{"n_kv_head": 3, "norm_place": "pre", "rope_base": 10000.0, "attn_scale": 0.177, "parallel_block": false, "init_std_up": 0.0843, "optimizer": "muon_variant", "schedule": "wsd", "decay_fraction": 1.0, "seq_len": 384, "steps": 6889}
Each number is 500 + 40 x the weight over its row's rms, rounded and kept within 0 to 999. Layers, rows and columns count from 0. Numbers have three digits each. The size before them is the row's rms in percent of the matrix's.

# layer 5 MLP gate, 256x96, rms 0.0847, rows 161-209, columns 0-95
101:523500503552450460511521485439502555467521604511470488496483442466552444528547529450534488496473560485521495450419515471495445511475504549485449487487495505485593464488548503585440529543505472459550498478527464463606535566484547493511483527547538485504499528461503472564524427492404477507
106:476489455523523488421485573464563470586536480482566460505468495449452569491487544513503514534469497494509565455566495479469514544481431494488498562495447574486472512476596558551461494503468444470533563505523442546480503496452451567487499407522471496517525488506517477472530511467406510530
091:516593450499493522463536491503488514503493492505475534467509474471551487491607562455541519524428474462517554479463515511452394497466410482494490571486439489549465536539531547511478497558484504487487556509511415486463452491500486506481500508545439568452570549451455499492445467558483449456
096:468525544573486492441458459436500489575480528536474529452478490481513500529566513474520552590501536446512442505450579474496426571484503550535521494531463510464560511502505549473456503469465464516537547449533555502528502438500488507458479444473471465479463559515477431505462486570581554435
121:446498530517509437461481487468476458463514516529522508485534547463546524432527490543599429529416493480498510499491540540532566492558455519505468453555486532469468471432509482553440545520469453564421520463478475467567466402480488502441543491565523430493542496469529510499563481551525513492
103:502397523516490418486482520539517496489535499504498487575498490497469488494461511502495552563543508515600535538449540518501506541499556510471494545437484467587427541481622521478543495441503498536488466597519477472529509454505558465420496447555490506517464507471506476496521562487542545453
114:523476474600532484520574475544448561451542469458398529506522520534497468543487520420521519460472486516505382463495536513490508458527525479485546447540504503504534483493450458515537568537501511544527468480562417560513550495534451438493455514518585507528526503516464523562541515477466497455
097:544513477453498525519476508524545432509514481468531511550536412518534546499465562531500536544445468538519509520502495524465505378525472450456550551561481543456436490440553499518426534484475489485581514456457500517501469569481474511576385505524455515532520528551547461479467499474501496459
101:515491393540462424503528503472478477507519509500519485460470529548486524575573570462476459488517505428532446445558539470477492533516501509469503483495538445481551484459441519510566468496430514431480442501564545543558515505510445586440517523489488477407468513456526458527442503500476543461
105:549468462491558505525462497475508428463534436520492512424510553523537524562527484523517532495469468514526472538558416512476493458548497418481509495511465485500489418555436533533479456440548502560501452472452508514532556425470545493570531490530538534501501472621462488499478529441492452445
102:426506517517485476501458510493442473486472482521426466512535473473450488468478467549506541539412562542519472461489480520515471509557494505538481482500592424487535501512509488599472480494415523537525469426512525480573557418505517452528519508535465513471511447501524459512566526538592418464
092:524470464519552567414544525479394525515502445492414482568454497503556499481507493525530444474509465432480475484540502497451543533495451475539482493605523414530469506444412522486413508564489538469503493445448538547470488505504438495482532536494492546465570485506497496512491485531535505512
101:531524463526416588551558506576529492492480542515518510520510531483542507512467474442525486549525532444505547494481478478523539453540532480495571547488488440552456446508452509506421586500574477462449540527554498506552488531525571502450437524539458516493448479518473450523415517435495534538
108:471478426488515512506485493508532591551481506478423481534549421443440540486491527486495446389453530431523503486462545500457466449523539461527490521554445467517456531521470471564591491430545512571446534504492465524442504458534453466484499521499476496530462517450486489572483517504500517437
105:434494474465501463444487444521466564534496353489461508496476461450482502508578538552489515469507451513478541491440559550485450445490538551510529446473466496497518543511546442540468514506528532478539503478518471433397449415494467490495536563493477500493524465541477534481558448514541468485
094:488457523509477589516494509433537533560481552519550536462480554464525505475530494585563457556484533457524516472442473447495467467552469467440508535509449551501502478510546471512522582523488525564470485475539453439489485585494459567490474554492424416536453523466501516494471442527457515446
106:489471569520531433516512508519497517509470488482460511479521534445479434514461528477492473435497475521498441497452486537575499412472528535479536486490552551545500475436513504542459515575482511536516501468451501481433451395550517466496457604452484456511476520510523500560586466591529558475
091:501489503465478472491599498473467527530443488506449415465487506425551487435478436422509460506576489515479446503456527423437514506503556539542430558533488502463483550479559457558504500509464525481489497505561470566394518463524483512480491487557444539478548526535469533462486493489463549495
110:482538481502487544459471456522522423481517507531482509502567490518478444473549454538442386510471463514482470486463487518473422539527515537630456462487403510498456458516481496533541546527548530508513548580546511441524528464516478508512518550450562474547477492584452498481482445520494498513
086:498563495466504497439522462472393520510567468522489456498524463492509490471495568497496496516521463568531561449450517500569455478489554528493469424513496516515490564466568471564527510535480503439414557533538524489521517431533447507447563591455499549546521547484481490532522482524443529448
100:516503502450483466456517499540473515467527483479518538524536456494526466495480501515464419495498500541461472526477506380493544458542534403566495472495509424392465445510488425533458456552466516533557533467474479434496524456514522497535492510543470497508545458596471559480503443472547457441
099:549545468531564638474431471437474447456499526482454515479523447494492498479451535506582542503496470430504498463521419525482503561454542493462463489496496512493477527500492471472547477449508497561505528445501441501593493562548546466525508436552434481430492450473520515520491526537504475478
082:469554467510538531462498532478426536546463519507423384512570499547558438511501575533504490508477513522436461478484579514484463481547500479570515504567485506578459505535535560445440458484528587484525539500498512508543493533508526488464521529548476499541501407466467546505464491472471553496
089:535503504524576465498439449439430473499544483526460554468496568496580516534552499547507496475420469462472462496551516440469560452485530499480402485454464512477496516467571536481492421513565485442501476518447437507508479544509521543478528582491461572529477494532541546426468521488511514504
099:526510527530513500527557537478530557435513575530491568508483478490580416443523555508508547520465536492539442579503510533544531481555502529463526549516463447513506489501466499403486464410545493500506562546450485514543448547522505491522470538516407531408494571502491500466533463480476531501
098:446537471498489539482454509473464589473516468552486494533414468536508481537469550446472501528512516465476501499523528479448494485599592493555509536518510441481532452463533458497476440423469541556478473514455471486538550505433535536464540495439512491486523436594454521502503424570458514481
082:511476508485514407416511572550542517466484474463562509567488533506476479429482521480455519484504490552493513522485451479537590441448516557531509420476501501444466520505555491479552562511567516417508539525471539512413491491474494474498541509551560561530464522479495571500446530543514475557
080:512539471531514538523469502506531457442504510519489506544524556474461554543486500577547479578482472504453497465476445530521547475530453519487527469543516540517524416505494450585502525481510500561596499467466625474481529582560483538578534483468527515534450571529538517502525491519554542467
095:516544453505523574550472470463446455528554558456440588532501514491581532514497504503582536520514449572441472448579468501441522534510471500495522468519511542526509511518516491474448584542552488530457506494470497584470502556530505461531490464551523540495490427504416466456510505542548466523
082:531557480460500500426549487486459455523472480498488529521516488397560485501530387508502477553501539512480458412471480474517571472493510485487402466515532416522465595454529517529543508478467568461445548495468464466509497518516508493564521548546468533469542475576509475519524552520467528522
096:495491562506450449478546441548552432473542506488514504413519483464495489514387596478450436458501491506546513448470439514512475487490469486485560522583488519473455481473496555508491532441471529520532461574494486531467523483490476419468458490561503456541498535534436509566441490565499488501
095:484533565507471455461523450492526489501448524529430462522467548487468471516477439496472422442461501592539476495427433492569467550523549561559467501464501561459498500545526503526501547519444542561481465527481531423446479415491526519507465523493421505517441518545471484502512424461525526476
098:505503507530516494501477544478504546585486452504461518622487485572459441470455474479526478483556511508472491510526534520524571504538545474620468483461512472494547517483463516454450424477475541519480543511477543528465552483552491497553559600489523535572510466550538538536481485575476484531
113:524491468494517624475491461466453466490520512492484526519554481524500472451548549505522482512441475563458475511493447542472526475523489448490464572500537424531475504492541508456491524549559513515394612568505486477449513521489514481475486555543411574557548504521478558448481495490516517449
088:464550483533520502505494542485540475480479434485451483605555414468477525507530570474445554472514593448533479503492456485506471503493547484457466496431466483525511471520481514453478565561495477443590507525524493469561547463517541496515542526467517546546540537468452469437507506505389460527
120:432480488498489524480504502546491437488524495512514468486452517443545499474451560553479509485511574500533528473495471509485479587571536424484493524513465578530398568423454495472472470488440514514501438572448491483487425484454501497465405493517442503480485505521453501519421456556552487518
092:545555507490535498459461453517479500463515502514443557442460531467588517556569404556556516541466519432494485492490477530465500505496419555485504513478427517521483518424523540506439440482513474547431544534456500470508442453474508459475479464557498539417473524525544556476516470525553478544
118:525492516483501451490547471470462417481513460560503495468500502497479535412435510532436433498476526437541442489498488472487440480526544572579462480491492412435482556508507532535493477464508485478475493540461597500426535484516447500478553491528555593449478512554497541488533466476539554463
099:539495512491467451505455446440550469430500521571521504516580471461470542546589480560532455449491490442517492514508497435450498515447513484538517487503439528488417489489509520586572525476538495441454494505501462448474552412494497550572563536465509509512524504512544484424492510435531514525
091:479463548509514542532407455530537496479507433452506552528536558522523493501430529522499537530493449457521513542540474553466491551521500528444464550477472516594492507469485489466527456425530523635454461463524541534488545539472564479498503460483567555573488519502479477493548463540563498517
098:421462480501480477494519450513431539520488490535484496457501485484480443562578455462440578440514454513442532480459508550489493576518509498512460491453503450535486501509496451447477441485467524472563508464564524463496520418463480576537481461553456590536560513540424491517460470497434474495
105:507540429422564534514510570471525549545477489547491479512498455561497525525565530492484516508554508507526562525501506527494468496538472518486594541457460483450502439472453444538496566526508555538555466507545465485579461539518481538488493482426442447541505434498455429478484513446544468419
095:518535381496512544435499511538565563472526495441437539525509396496530524516488570548498525524477473519585494451542516583451471490526534496490483503552516517537496520545450554511499476529422531540444527444505516555483521474502526531498482523492495512525415508530507460479572514551450470432
085:495574507523486502514511546470511394508457604511493496516527503498490473461530495387526512527495532518501480516462530482484425535485518543507484556506465494493540564534561536518548489553495469498476469556455530453506585417557481416503529451578501496493542511441502481577466510471525552448
106:574518502489542521507406520480519479436485512522488477573551487437446536571491515517498538524537522500527555481455478448492490506480509484570497478497479530534422477535523506497403572456484478507537433483456491515512544458456531492464439449584413484552553482527460474526538523454537560561
109:448572505558512517494492481380537497527510488510521482489551493511543535475532488556567513503532537512582426464524468591557527522536558545521434457493475460539570470504444522431487539500584537518475467440535510524538518516532560479448531529479511554483452482519553526511538537451535499482
091:521495504458500476512468507537483407424512511519500579477490528512507503428489451482558568592477502514498468486554522516440520418561466501505509437581479459473517523502515478460520459495509425487487522460556460545553494500487514456576531395515532525479521475492569488497527568522548534572
082:490492530523486514436527483522530461596552530535454497518520416461467521480470488422492508514471526492504482555446506482453547508472464457501485484477486470478524506495404554533528459484534494546509540501497482537482453493470426494405535459507552464482549501524581493468546468554377511594
115:492478553513500636485544439565564480487525505464495558538522453419496501530525516487454439503474534488510511534513453539514457560495431452481511429578441479521430454486483522498493525511522557496533509454526604446494493523468477534441490493484542501520522470524458494492588454545470473483
# layer 5 MLP up, 256x96, rms 0.084, rows 161-208, columns 0-95
102:440462541398638523508500501546500477539530443519490483537525547494492586456539438488501576537557501554463491545517490551505465476521559489463550486514495497507477498501483490458501465464510537547463504533473548558461493481455442535456551532467500466512552431550479450448511521515580539501
091:489571487521469463470565469451482494577420482503521484520518530464510517491455525481490452443472481510542469450491483500539418563508475565479518516429506487552564452532459439454456503627442500500485491474456547522434510472542515475509467458459532513495419515515528448460531541491480579466
097:501559469467488492498513483501480456487507491525495535458486495487571438471646567486476484544453479441531543488492541512501418525489456519490488576536433448517476521519496551497534436538511497449475555513481445452466453490514451495479549565488470574452573535450481518541482479571466453468
108:561450570530454470539484521561542553552496510490413571451455451493497548473530497487492593483466465471489499447494512446524425566500507494487487525489514421447530446516522549471485492499437469477504579474479546490555473466461473516486529509488514483500490562501455465514458417610480485464
110:521510474495482493491479515539503464544444525484486455543516516507511504520524543448473529501463507447478456453537553574451455509440478463559543493439560490547437567509514490553483493549446543445612403478503491437464523505495415475483560487480482514431445488469452522485559498527416523512
102:507517523445495590512451500455549515506450499454460544575545465476524468512458507508534505453559520510470511619477498526630525446472509518459501500455583546473462487464470465492490514464456544496524465543513520513475505535579511428459449514466434455547489519520527558486524449460530525497
113:503495523446460538499512491477536497534492477578571529486487459471501478534520534450504508497566472487499550504426481561494404549471499503465418480476529439541551453514495379533533438441577483495433456464468562450508531474536520470461495549489494452548513536478505440434544498475517500467
096:489413547539495494545477553529545575473454482467455551509482486454505411538538482447493487377539544503488570535475461407478464507468564468533490450516530555505477504525455516535503523538473549509501513531577539530518557417455463482460505520479443512513540501447441521483479524531507478518
096:513503467541422446565494539475506490493538494500527496547493522554536494513496599476505442593499519433529456516554542507466511506508517492469481513506476499507513515409443470506537445463393502408497443493566496554545563519496522535462542537468483438410464501481567515546473513488522536480
126:493462527451464506488497529473480494526462509450497454552524495514468425486435480488471574490579547494507472521479539441555504509505450583561502520503564517473475506518497469448456447483508528561592463554544519525532523539575542460429480516440471517486491496435458449513464417456485591492
114:489479393492514520491530423497524492467547496517501534496532515487565565565520498457496495479469399524466561527430541470507446542461521501461462552495462504538594470471487486477595529470526512537488504538529465439494453535513495434493497504509508542453547520394504522411540507530523523460
091:475536538509421428553497439496589463452498550497561506446508476473470523517489499480478580541482545545517564507437496481513451481507559512462507503416464530468536506580592465504561502441507439519485514587552475468522534501515587504493500457519521496540458546478503488445506532454463491481
105:467489496493552453482459525454449483510516477482503492417494554488455515509542525539564536528484469487423509524501516506443483557419452569468491492505463608469508590521535496478555471528454534532586504473458449497508502503436457490497495472484502516400557500421525521470579547519551484491
101:491495480543459537516491496585492538530520473473428486566571421522487543477465501524503418473425483442452485522537534545515477439549516488539510508604517491562484488496512503523583502498526499580443554432501479535485482430478470456516422515488478508510474513418497460548479492548493526440
101:528541501517483487493482552468470551480511630514553492527557478488538439441500432411528469512472524473443472472521485499501498506533483466531508442501475524444440435426434514487542589466471529514552522556505581454587538546541490487447519499564516508530515486458505509442528540501493491481
088:492569456457490466494572453513444420472509464540493475515553479498516388508465492470444503506504482480518520520429528550507531498487522508577503488460534427462502519489423470500507447471485529477501526503503573554528510411445564394461514517506533539408514490525521464495530471466566527525
102:506454530467531574478470523556531596570505524493525545498496464497483570484472523495517529525590511503523626541516558509428438554516554461454475579527455464488515504500479459473518494485508526530452486532580470466544549563516484524459487420524516467474548508544429490496457534502502500494
082:467450499524548496505467477486556483475520508541535558492503479581527526570478570569494470470432468449523573496574463530487510517477479473454528492487506534546536425499473583441519479446471477542457448526426540500597468541424505531474496475489503456486470473491499480481582524507587460506
120:495471468497511502505508546493473558461413423491483464484533528533543521446517525451575556493601487430436516464514457430476526437529536523442509552498563511428554499516495449434511485515549499468551482449499443599522515543515493489467526457489484484433509449491532536486470559482514467469
095:462478476508449482558528482501564513518503522552550533483495521486577540429572472481535534442473470497462524510498527452467441443530451475443547581464445491524562429512491449440522479530508539455510537558505435464484492557465504563492514546505531470475547545525549515478391471525460455463
100:506471476462505506498587516553463486494547551470525533412505454515524435501455506462486394528497497558475517504464527485547556473519514472504507481575457478454455494497476540560488520519525541527457517508494464483519586423523512371510545492560439530439463497469513509564501435468492552516
116:456467545479517423495480500543539516449482421484536539506457518507455486520507521477446463489513472525455427576525465512484437498525484477529486490483519574482549448473506452475573522493498510500550461463518557518413506476537477497457495521435452442546484551625549493466577535474578513472
097:432466470532489405547511598483451516508492518475406471572467483501463540506516509503543499528575556482440423517506483509455444464510571519538500410471544495511514499531454496532467412514456452521485474530476470549469510464442501537470462487475518506507427463521567519560461502508531449498
089:480431528486462540544512490559524466504428478493544437520493419510458506438492512402500546491583524545528495466469496602529455501522495499515593521547561519500502502498422501530508594521460509511453510498519533486494527425534526471496473434516526452539487528396489458510554502493528489485
095:488453531552447486504503479528477449507487367470525445475467524487441542579463509512506550506545444510508518442522510491449525511431499479506501484500511514464528500491454490566513528611467516441505491438523514470489528430478476496429554514441561455599485460535509544510426551509519489524
086:528457542500500459506560525490516450563405486484513509519501483431440529466494488490539524420444468576569461504499488489546549561441463508520490470470510525545481539528500488507564564517479502440523528437547515491526470472580519527513448495523496492529478588404445480464505484411563518512
115:517530510454514543533500450537511417479521521545573480491481541483563529494592435478524530509538586488457486474529464515487508459507459463498641575512435484444465538506520490488436479524469493502477481518488450521505494520512557569518444423464480481434491423546488492471530542500455494483
082:466497500459499488496540454523535584518515476466478512415484426502512476450516545462465480498495533493518538525531538457533459513480464482492465541488503470466496577456531530485512519509473503417448528605534405504518453428413475474437457502548435474438520417468461528488548566482468502517
092:510492431469537556531425511518493453525593576468464590510535528509560508520497450505544483533504459572430523470567490488521492502569466492472502487484505522530527505510518504490415579573573466552501488490502491526494516559543542454535506453590530515494500460462451522493525478539572452515
082:516572478465519490420544515482456492534478471549498518548500456454547497533524398503505486522483589491519443415459476466512560454501541506501435480552532457584478575457531513504506536475508558469506527507456446495502535566532504508552495571536436540515524470569535483523497567475458553520
100:478525538537500479472614522545507462514518581398467452442531487481483521484444537452482463548421478490532493525584448451496517484472474511476542516544502506457513551454483592481511512490481506494519463536518557529442551511445463466516488450539456566576525499565501528463523552482545497541
095:454464450460523546552457514448427488529561496525566509506574448494545527508536557488566579582547495421427535470562541497468502481507474469462540526511457445534498507451476522487520466509530468504516512465537485528517529584454451472464543468546587482492544521436543489484526532545498458494
092:513552475529550507499523527488531536598485452511449510607474488528435475480462474487518476461530524537475544541505497492502538482485539453594458488447519504529497507513511482457467461478459548531514546515441532477432546521541497499561528560482524546579537477578532539512474490552399516591
103:523552434527502579420531513474464508500508476503481561560595452551512483507542553484502413559391504510453460566495479518455504494484466483536473529486525503546519499496549540490509498548563511523451576477522511467394515535511481449490482528481427504537507505538532485451535481467574530480
089:472525439546500511523536495430549459517553469468483536564563445431474481508542529450436489453490488492477498539520482508482472526510551464540453498522511544474537465527483537498509545566515507455617542537541489479459523460529493536498578558443560520585514545476537477427518575468446468476
115:456426485500542524441500528485495420493554437480572459529448461437553489456502560565472540467548521483512593548471492497513505507536517412498503516555468503516448492485451458514506482532423532477539413540417482507476472450492496501458440493504507472480585519482464533485459454496527460545
092:552548475467532484473468464546527494452550546476468551439523503438576492536585442561516485468438493434468509524502522479468526458426388549490513531483479488588525500424541510440467470511563467533472492514498450465476473434548477481483476473534523550437534512484504559462466529470494497502
099:525514463519505558539541488485521501548524518487515485420568461500561450431449492550463472578442574565473462476476503548497528465518459504479533486596476407505526501471440481469460507506450532559463468471456481556470552471499541429511508457515450505437555455476495474495565468515534562493
100:518476524495534530504508506526526503479509470488408548535574514539548495506428580536488557485429485541546477473449549469453478482401529532429486575465527525590541530539528532488480493545437496504566507516560574542448494532515559474446479515485512495555459460451513501553493455499493452477
086:520528477491505474483560576505478541566452533538468432467503445501483469521610495480493449478500545511464494440477492482575535429481518504582560422477553485457496526523499516546477539558470445399510529536499476472532493467480481527479468501495417515446527433479473562523481553500442465515
105:451494468510434505512503515495507546565527525485458443566416477504527471413479466457531564482519509548437522483468504457439597508511459496505447496513484488509504537542498415481484489483447488614453568483542459502502575529466571498533471424504466533543551471462554473507481493525495461499
109:473533499467550525453511566448471492546443495604516461531555463554505492510533482500557524480555568522562467487539522557577486510513497507553539545480494437495428449450498471459403550485528494555562514452475511493575426501532533474482486493468538475516519517534426469515515434484523533466
118:503499518521493501434552424520484457496442531519480542502500492471474501554481541454458470619548514551558489510549470489538485527471491483565470494533474501446528512514499468547552493537503463511435465521546594537407521390495441510480491443523506468482517554533514526429561558471531472470
085:510430455445518485513537574515464513570544487493441459497485442506519447504454434511463506470526504509451505476444511493550526461490516513514448438453537468504548457512386449482444479481521548574540508400503474510506486587520511516511492534502486477571508463513477515527490495559470383531
111:451517492502525566448525442473457459565487477493507492406481501521497469535486535507463494526465524525580531423467490620558495496467500568507460532508540479525556539489509531496491463556521487526435525475514532480418449423478497478522496539480516609505526475477517532536569456550443472466
114:457512533545472542546489499423554493509497471522511488504568508501509534490545523529572497516502550537568437495511500601558530514474557525548452455484490489535551456494451523446460542503544561498455460443569545536562560544492589482417513547477537546472453493524534543547550521478521488508
090:534526446503531512521543495446491534625538494418515434450498488490498473538495525513501423439509532445462508467483479482576483531445517510480510546436554515516529538508423441550493551507541604537510479511516572452420495512495490536470495582521510505516465532468446535547471476475459508504
090:509479449511606513537458468514458482476516571559503552480568460554529541574577514444504505502447513509490471597555466541478498457551485522532508514456472499450473499538525451435538525470554532539547499470531506495428460486557525483513502428461502502533499508498544438453543548469557523432
# layer 5 MLP down (transposed), 256x96, rms 0.0851, rows 161-208, columns 0-95
102:458556490484528546509465441555472486568511486480438529524540510507472560496528461520523493540529494544496552555478507511481453440548506531508542534493518491542473628546578522457457527491482431515505464515474580531500504515453547536385539509459453483497422565508510500495513459504559570483
094:531553463538499534492538442532463466488510496549464443467475540542433456474495439497382507464511530466500506513419537499408472476519465474527476461531545534437514430503530535542481490459461496622583535543515479485511485570502446426473495493497518474507492508450447493523472482499501460447
091:491527449456426500460486452476521492554532461488569537558513476535500436508588559488470469552429459457601475495561559485559442555496447502468538525487519499540502533498485507488460468529457481441529506497500493505457473511576448509498512568413484548499549489491454538541511499589467469496
111:544457549497477496559489504570577579464483456485494558439456428506462518515542487492468534437449425414449498446514487497582438528513511465510510525493528430489507407522521508495529418438464518472507521483477506458487542528467463543499554490546503481493515482530594546482500475545458497471
119:501519582545465516560468465505417448484479506501492512514537470565550519463481580476560471536456543488480506493513521472396545539458449479510508528505585551447437415465486487477510449440493541480463483488541479476515496477519521474455503526551461528524559446546500461493518462490473471382
097:589470518488463513524521441512500513546480496492551492497525500512481425530471511442477556510557518453546544531393488451542522512469509548495459513512548532516506508477557518547500538464497400536531413509518485550424510504506506483427424583526475539500522465551464487522480494528620503507
107:511486518492460512540495454450517511481518471538521463490560516437464473474463513485516484523514435537443510455449505546569432617520543552487409519522523411570536512475489426491526525423525534449480459424460533485440475453534539488473507471503513499525452560506495480531494427454475482454
096:484555519526440557497485500531439512509480488523476519455435513467475450491470530503599488431474543556510484495493460472499553462449436537474514446507464486537443415557436534532498544548452447479487475453585506489511534436423516532508528510508464476569475502457461566434555547520496489455
102:492477494507469468425525493496535556514482484497433484403519506503632467515485482485491518516576498517521500405541490520491550498545536513522445502479525464505484560509427497484467533461449560416455543481509491516496480544506419533511542581494451492564476514482529523461528470477421576531
122:473420534509448520466496532462462503557518500478539456493506499450479420486543532477460562443541500506488448515505539445567455515487494511549463496507557531511491522484488449486401439487476511584572455493569494567504561499525511439441461460479458535438495502450465520577452472490485565459
114:488544389493495547535543476530533494513565484536455505526540541503507597533519486465503517467479470487482580503480553493523494515505525471462469504577364542538502489484460504491582514469474480554454564501493521514473446497512496391461480529538481537516494483386515530483511472535503526538
088:442535564518525440627462470492476482492518528489478542478524518542512544528477511540493530553563578491499543458493519556544448449535536523498519506465417523465515557560493455468479479521487481548511605580432487551557520510491540499538492512490514495509572518478428459533512505451463555502
103:529492479459520474525481519532519472471521533517479512425500550505531531469485542501572506460549488497427498558485526494473446514428544561490503453499493561452472526529571532481522493563490556565645519460479485446530507510437448468486435515525469530411535516541518533483538539419493545497
103:448510537520535456472518441487504534465475519421477560539551458505456519483499461434475480460481529478554460466428492489526501473441517544522465532523425571506449542475433466520525459509464535503506425506457478539574558479516540471432512453444467491464479458543611472535493459498524545442
100:491504506520505480573547454481502470504547508521536525524469588499526537445554587508541536521508516520537485471495526503475549528515507487413460511484460536501530527552439497453462467483543540492441590464537493489480450477463444459505430570472468457491495535524433492451447474409450567420
091:461471491534425539489516447493541410483513506515509470587475495491540477446519501577492456519520512456533516507465495519546479458511390474472521532515411462450516479423473475538555594507541546525494495464543469501549474478424479478519500549486488456470472490584581551499526468456498490454
102:427533477572463442470495452487475519552508446461519545463561546470460493432522442465466421445439486506480449491410499495528505462485544511500508519464565535549552528453518538543466492526492482531516468551482505548531451451503488461427479501444512470507459471485541507595571427548501526512
091:491457500517548466492561390543541501526481483535455506518547541511498542453467507434528433466531546458499544438483438495516569499536472583562482517450491520490471458448521447514478510490471454600513470540570496499492532443526463509498456484502429538494556519512458542511503574441502570473
116:466476495437491509533501523530499537500436490487507489466498486577501503472529503499581488524593485435465494576545515484500469454542563486471466573466544530438493501438457510428472514447445430478488464451523528555531541499498510507452531440491445427426528475505516576469465572515484503423
085:469441483538413478534504564455533464509593477553481489503442525470524466456496473494579558452570428555510513532526520483479454476482496502490536549510511410487491467565487460486601431558430582492502524499510524453571500546480497522429509499466488498498506504491528496458458535535467534496
101:498432558492531550485520524492470499460456458504594484456504581474458529563447579524444523475519507507515477485472552511490436451453564454526520514574441535484503515467506506492556582487475497518440481531458487588452535531469568427572481481489502490528514462469569479523547477532540515532
111:479504572463460473482540480557561538473495441478531546543514564529511559520534487510416432487507496505496460562500571500491457467547559530526510552446499516506550513418487504446469471513500489439466447453500568527417471530525459532466423480406498493560494532514540450497553508500545546476
088:437478444540474446510544574481459490447471459484525501588448458450466564483561480506551495508607494532481493533506507503417498440533567493556498419466486563500568478541513484516519431491446462510512491535477535554512491492454502514473489569498508518537454447542506474528445515504553432476
087:453531535479494514500524493551521384466446552525469451517445501521497453490504586520546529435525524515443510492506496539477485534490519529492505477447476563503523499475482508447499469554488514573513528509481542489509522452487516467489432563467596499419619523413481528477485454537447488437
101:487493493554494537526453457488486497549465447539510461503484495542538505521462479425556507476590453513500510493414501478480447580467508454531486493549542504513597496525458441515492567509415534466521515488438454525585518458471515432418463461496533460590469448513514492560480523515516520482
091:480451469493454421485524478447479515578426528472456503489536509456478467468502474461478464447427445510468448507435481512557573588445438495454494566490490540570536535499574516519498503478506502477488484439547470506549492455556466538476459513484493523462501461563498446435446471432468530520
110:517468504533475445426531539468461551504449481446469582491510451512462488516400556519448463484486433533504530498479490479481467577521556510539398451493559504537504489492505511539602479488551500508527516448526537472505503506498466473469561557556528549574528550420525508535487431511515505507
083:501520573535454583495518536463453495470517569520534582534598454484517487462497522513505489489462473520508474446569453550518475547507478527422502515507456482546553583519453499474599537476480500459421537500515446500546434484509471502568459559486478483486453466534523515485506513470528450428
092:525514479461427450475456518457505533457546532498497466487450467488518478493485487540500534492507532507557497448471489443432471389418569483542521501449499466507494506511504477530515473504471578432535431553479539502435551511558462533504518573551519479503475550574427494423481554472545543535
088:485483483461530479430472567540547544554476442489481443519500467507536556547485401455447515531471597472505479484535508430529470437492480477488455515536554453464480568526523508570499491445539540488485491410478515530509464566560553480564522487492497487437462450548554482551517515452525503503
100:379542455421609517468542527504464553472515510504446560546433489510536481521513488441511549452469473437457506488510519529396588459482461498486522445528499535513498470525507547483544481487511535536524527449499465463452483525488444478484509503568492489492502431463481532484472514495452581467
100:475525497558425546429536458481438494576526462472535541468562463460431495576512462486505462561539479499528520490487543529511499510492510537498454501532542567422573471529503523481411556434487494605486535532549506533537544529521525512493468544457480495505525486490446553434488470555467534505
092:435516475477406481463449491466509576533605460562505463483493485543486542512513519466526545572533538445476529552481519509448517459446481494503487585559490568479465426520557523498523503540538511429586520470505508509431482535487513527546446510473466521573466514466446551510472530520486519522
100:544480450484440549472531466510440531536503447469553532495597474510447508522574509462489470501436462515510544553541516488432464515463534485478498535510505444542543541490492474505544540535470458386397522525497485499479490440491477516531501516434393496513393505527505480443519487517491489489
093:502523535577510457449489500468509465471592502462481423477520468519466449514505422416464515478436498471514493582470497488509527510451527534521487503444477459480551475531512486515517484540492481471516504477489541463434485539519414479486583486455455491541565594414560472477497519453483448427
114:516436508472478554436562507478529507539498437474591417561520521535455493510493499523488533445539581503413488522417500498449484461512499422552471495549483524453510547580466507508476493551474468511504500459440517399475484510509478512432454483459467455509525529499490501560460533539537457541
091:544510445501500542501475520510525477533507496491548487437530528521617506538517450471468542482471524473472510476541474480497484467444423486537548524480452481528451398453554528401465543525551483519445429481519490479430472458561465453427529570506514517492591455480492501526481542490458499537
111:454522528451489444494493546526486357521536431508479522486495508538521512467495512496477443455499484494488463528520471527495481485446555590554478489542481366564473516503565512487542488529508493476466506522441514436547499564457473497523568585518477543551519510569569485458507497497478497499
100:511470509479457486527477525512517486464502473476474432489458483465460450582518467481533517523492473504532551451482402542527470523493450455557430404533499496472427395395551493528523530521485479535501488452474547536518514483442522539461495511583482517442466549516468438475496563555506514524
087:505513532552549595599518492558471535584502480502521495495496517479465517535455508486480511501483522502488569458565532507478473533537493471483513483458558468607472456426514535511512524479504446512509426559557482539609490490420520523523480475541506595509484481548506500519566491549499494554
103:496453501564431455497474528548443479504479544587431500515421514499529478484458528514463513447522520562497444489508498523428587521454497453473471510523471522485483441555472438498523495514492543475428544431528448458523507501486413465486420520537460582528525426549531479497534503483477524540
107:515543562442537527460443471475450548498482518526544546530483483495509469555533454465446508472509553512510518432468544501492552521465478478415544552485496481524548456390490510484462561578453510530462555529468518484473467512526481516431508498420484467484494472525405466520448441482589531470
108:484492556493492586499510437560474460520453517515511497496538547576511566514493496432473414526473541556539497539503508554551457538516575450550463499477520479475529524478524480474461493535505451499487515521484508508430508486422461519447449425513482485500509428589451508433542584522470503431
078:488427519375482494470501505462471595548518491513474540468496622452508459498530482508524529498517546555527497524458581465450541487497537472441499533476477456551530563492552464501511554480487442501447501489513518479477481482461581457443486487488477422509411496567475484459478490475529488502
107:512540450538596614506506475538539470517526457549525481425541512525489530495497553516416492484512567456570484459433539580481454461495456520537497443420476487487524538431534549504470491541515508540554516478495480522469476452496504433550503508558501546490485526510533506550585529477488467474
115:488516484554543516508529523438540491490503448440547450492579530453497451518506540467613531505552488548563555489518478548503500514520511512565431468517550480526561519489465467488433559508522466482419479429528529444554525502494567523455486396488553507491537496503486519569548507529539535517
096:495475493522432457554514508534535445507472533493485458449514467527508517500516479516399543460539589496539521515457536481506599563478519515456510605446568502547472552468438415515548519492516514534497489514517583457497467538531502507373474578508510507512509513520484475493490537483522472499
085:544539474533553544523514504525488493498490519558510487479568523525512514543555523475539505509462497470467503535531459496502551509558437523547483604502460449456454456543549489396514520537583459517400490511446538473457480504544486469484466447458448515523515477495549513461532577443600505464